Weights of a small transformer language model.
Size: width 128, 4 heads of 32 (2 for keys and values), MLP 320 SwiGLU, vocabulary 4096.
Each number is 128 + 24 x the weight over its row's rms, rounded and kept within 0 to 255. Layers, rows and columns count from 0. Numbers have three digits each. The size before them is the row's rms in percent of the matrix's.

# layer 2 MLP down (transposed), 320x128, rms 0.169, rows 231-245, columns 0-63
099:080116135106100141127159126143140126099114116137100148135124137110159072122129166155131166094086148146141124145147116152105137159131140134135125119137082117145163142154121132143117147088120134
097:146156137163107142122104147121133128181167164159094147128149103147141106124136120150095107121109155133131130150166159132156141137150123117152119103136124160131129128127164129127147074152096101
104:168139161145128121146120141133133162123065137130137104097115155103150152131135114101096155098093101096129156145107223099171100121137094128138120159136136118159133088186192131115110120117111140
099:131138148162126183161141099109113145133128105185130114063136137082121110091141147129080178140166100099136170134131114120126164132131157074131122125079140119175158125088182149141108086145132134
105:123155156110161161126123091138153131102143116110118101102108126127120129169128125153188153175144088120076151134097147120164131105094134128128115157133137143102128199114104139109081156147133122
097:082116113117112131152153095097164145140121144141126124135128122112115190122080165139158126138056125098148080135158079114108146153145118180148131100103104144127127085131143128150130115152160111
102:151129093107099085143150085142118103148127109123130119121137089101172102120097169107140110108112099075140138122115132099090135161146120085110117144164101134162090084139147118119124122101126112
094:134133135114114143147119077127131105178092150166147137133109151132097111143124133131121125106138099154115123156128071151135099118101140120131141094157132139109109142140151181088076130133116117
104:150168105122139141136143149089083093151100173114146087115140149106126106135141138126112141118116113138138139128134157090094113130116122117105105105109138150164117123080094121099136154112095101
090:134117120119125116136174114125110119145115096153091124136117140132174157135109145101118149199130086084113165105145087150091135143111141112150155089102127122099140142140154144105066128144109174
105:179167122134139152114135150136110129116108148107118126124141101128131090142127131103211150126193107124120103140132143148119122117086107111115117112142138163137123102145078091099155086129095152
102:143085121152139120132140153132143125101147129110123171085124108162129122101165138136111132130107156121098035115132179143122104149133147137111095109124119114134123133117128122109131136146121104
102:151139133103105121136082106110123118134190137117121121146128135100172139122125145136130144077074124122139116151119079125100134137136168124111159119102121147167132102123136117174120146082096120
109:092127133104141147108124162162161121129136119113135115121113137142141159123121128097127163152108083126117127125140117123118108119133108098136145114138140143136101097070080148129131104115189163
103:148121148110143159094125143135166172154067115147123158160108132128145150117129119124104136158155145109133107101108149143118190094117150119112115112173155128156104109159058141144146131119141078
# layer 2 MLP gate, 320x128, rms 0.148, rows 232-245, columns 0-63
092:129107139113124180172126130104133145086156174132139171118124125118144146116143119142167112115093140128153138190138142102141164132148145105137101104143169107156112154112172122143159106081126147
099:106122083154122181138121141141116108157154140127113127103113066162132146125140172119082115081144158164107116106168106113129126147138108130122146144106102152121111151108156134135101119159118118
104:144099132167165128079138141143145131106125156112107114083117121110102159125090154112131112114142175127127150114117168127117111105142111128147114138137140154110150144161145162113131114092102117
105:070099179118077131118163105119124152115157103106134115102106095091156142156086131083120158086111080118120152126127128166170122092140096091130106094090103138133144160116154127084091112119131172
090:112122128127146106124154092113173097106140158138109136126105101153150136130100120174140145133160110150141079153176113092143152126126119170151135150145147118108121107127078116149089146135141094
101:130115084103140163165108160126142112135108092137094146108160130179091155094136099151095141097075140128141172095130138102184096146124126118096136151137111120091133153121122115126159138147110120
095:134143109153100133122138110116098154175161154148122147144185134146149156101145136106089136157171151158169073125159139097144127154119153173108113116146108108128138149124130141168148123141104143
112:138126157112125171116164143060106123163122143089132126139152128129115157151152096141101134117118112144162114092148102118138105104115111163081094100120124094156144113150166117139112113100100125
092:154109108112121123145119085118102159138137124095126138095144147126135135079151121139110104116112148085130183088138134148119097128129135124142103111114134162130128158157118107112112131127164108
110:127153147170103111088108097121103146129110167102082160095103107138135131147120169141097138153104134175158159121100144097176108129114128142127125139101120131113124098105172161121140095123133104
111:137136133099110136154109145116089136143130127115116122093106145083115146137134155123108183108132126142134114141176106135094132127152095145138152106126119088144095108110125114139130136102061104
089:116115099123087117150120126111160106100145093133124142133129120106125184103117158137120117109122207142114129151131139133146152155148131133121152118103096078108154139111174121140134099123135129
110:142117143062141145100151147183162131138111112096140125117100147123158154086122152084116137138098103111105129093122133140159132125140095125165133136144160149140147127081082113122127103124144137
093:130074116116116156136114126122124099143161114145131087117163132117157150130152167140131167115117140145115077161106143109117148091084125133119147105153083156142137123124112123094115115117127148
# layer 2 MLP up, 320x128, rms 0.146, rows 232-245, columns 0-63
100:129082156158100170134076098118112144075144146144144110098134086136221170117159120166123115141111131106136147166089178094118098116139161146147117117144123136145120102099134140110128117130121140
103:161091115164104129079104093122071126107151113106110152124099096104151174153122118123059143154124138128141115105104136134167128129105130128119091124178144140119167099140136134123135177072151110
095:159172149138143101138117140154101096099124153101153128168175105155125135144137128090079169055133092138169103099130088098112173132104093092115104132111147088105158081104118169160116093109144120
097:144162126128142144106126136132124170129162147143120160152156145116068123088100128100139125112112141152125127113122129103174135116146138060153123135157135141112133133136166089087130161125187153
100:148132132127112135127151123133085112128084110104130168130137135118132170090132099110128157127136119120106194131141158146105121119133133126077126106144142133154129134108113194068124109148146150
101:147160087114141137146120145120103146124131152127116139166070122117169142095148084163101082124116123158126123073157134106103097160114136125106136130132112127136149117124106141104144124082141114
092:106148118140161093151146095127096094168125161144116090122194138164153125142100116156164144126161142129148067118138138149138144144116167159103130144097124097147146163153139091068130126087153140
098:096167120168157156134141151136162144134167090182132105119112164157110114123161168110119139145134151081131115128131173116120139128115121134068124136141134151149158148128099151104137165108121118
096:098146082140159140135125126122143100103096161143117128146140094172140109080148148131119148103123111140135076136096135134152101085129138149128134087165138167128134131148130150143119115126139158
103:168118151122169142156123113154103115160084165094151112108144153133073150143154135123156164143120132090117142123147122133137135143101099107138113173142168143155110142130116098138154112112107082
093:142124105105149156143154136105137127141103150139100115110106141101147130178114137093108128132128168106107158180109160110137156107125098120130139160125114140117122094095168146150112152165114081
098:177135147104118147130145147142095108115122147151162115106067165119155105168129135116115152087117110116157093161119089110113137116127158096132116115114128143174117119138111147116120174120150163
107:097101093110147121142129108169150127136148093102114117117099102117111131104122135117124117173133107141115084097114121115141077138174142151161118158130125086116115155116153107099108147198132116
098:142099170124144129100125139144143140109091115173131150152116117124137130083126114151144136163140125134124124133100129134112163088080126131137102110128115140137138124146137121126121156103110099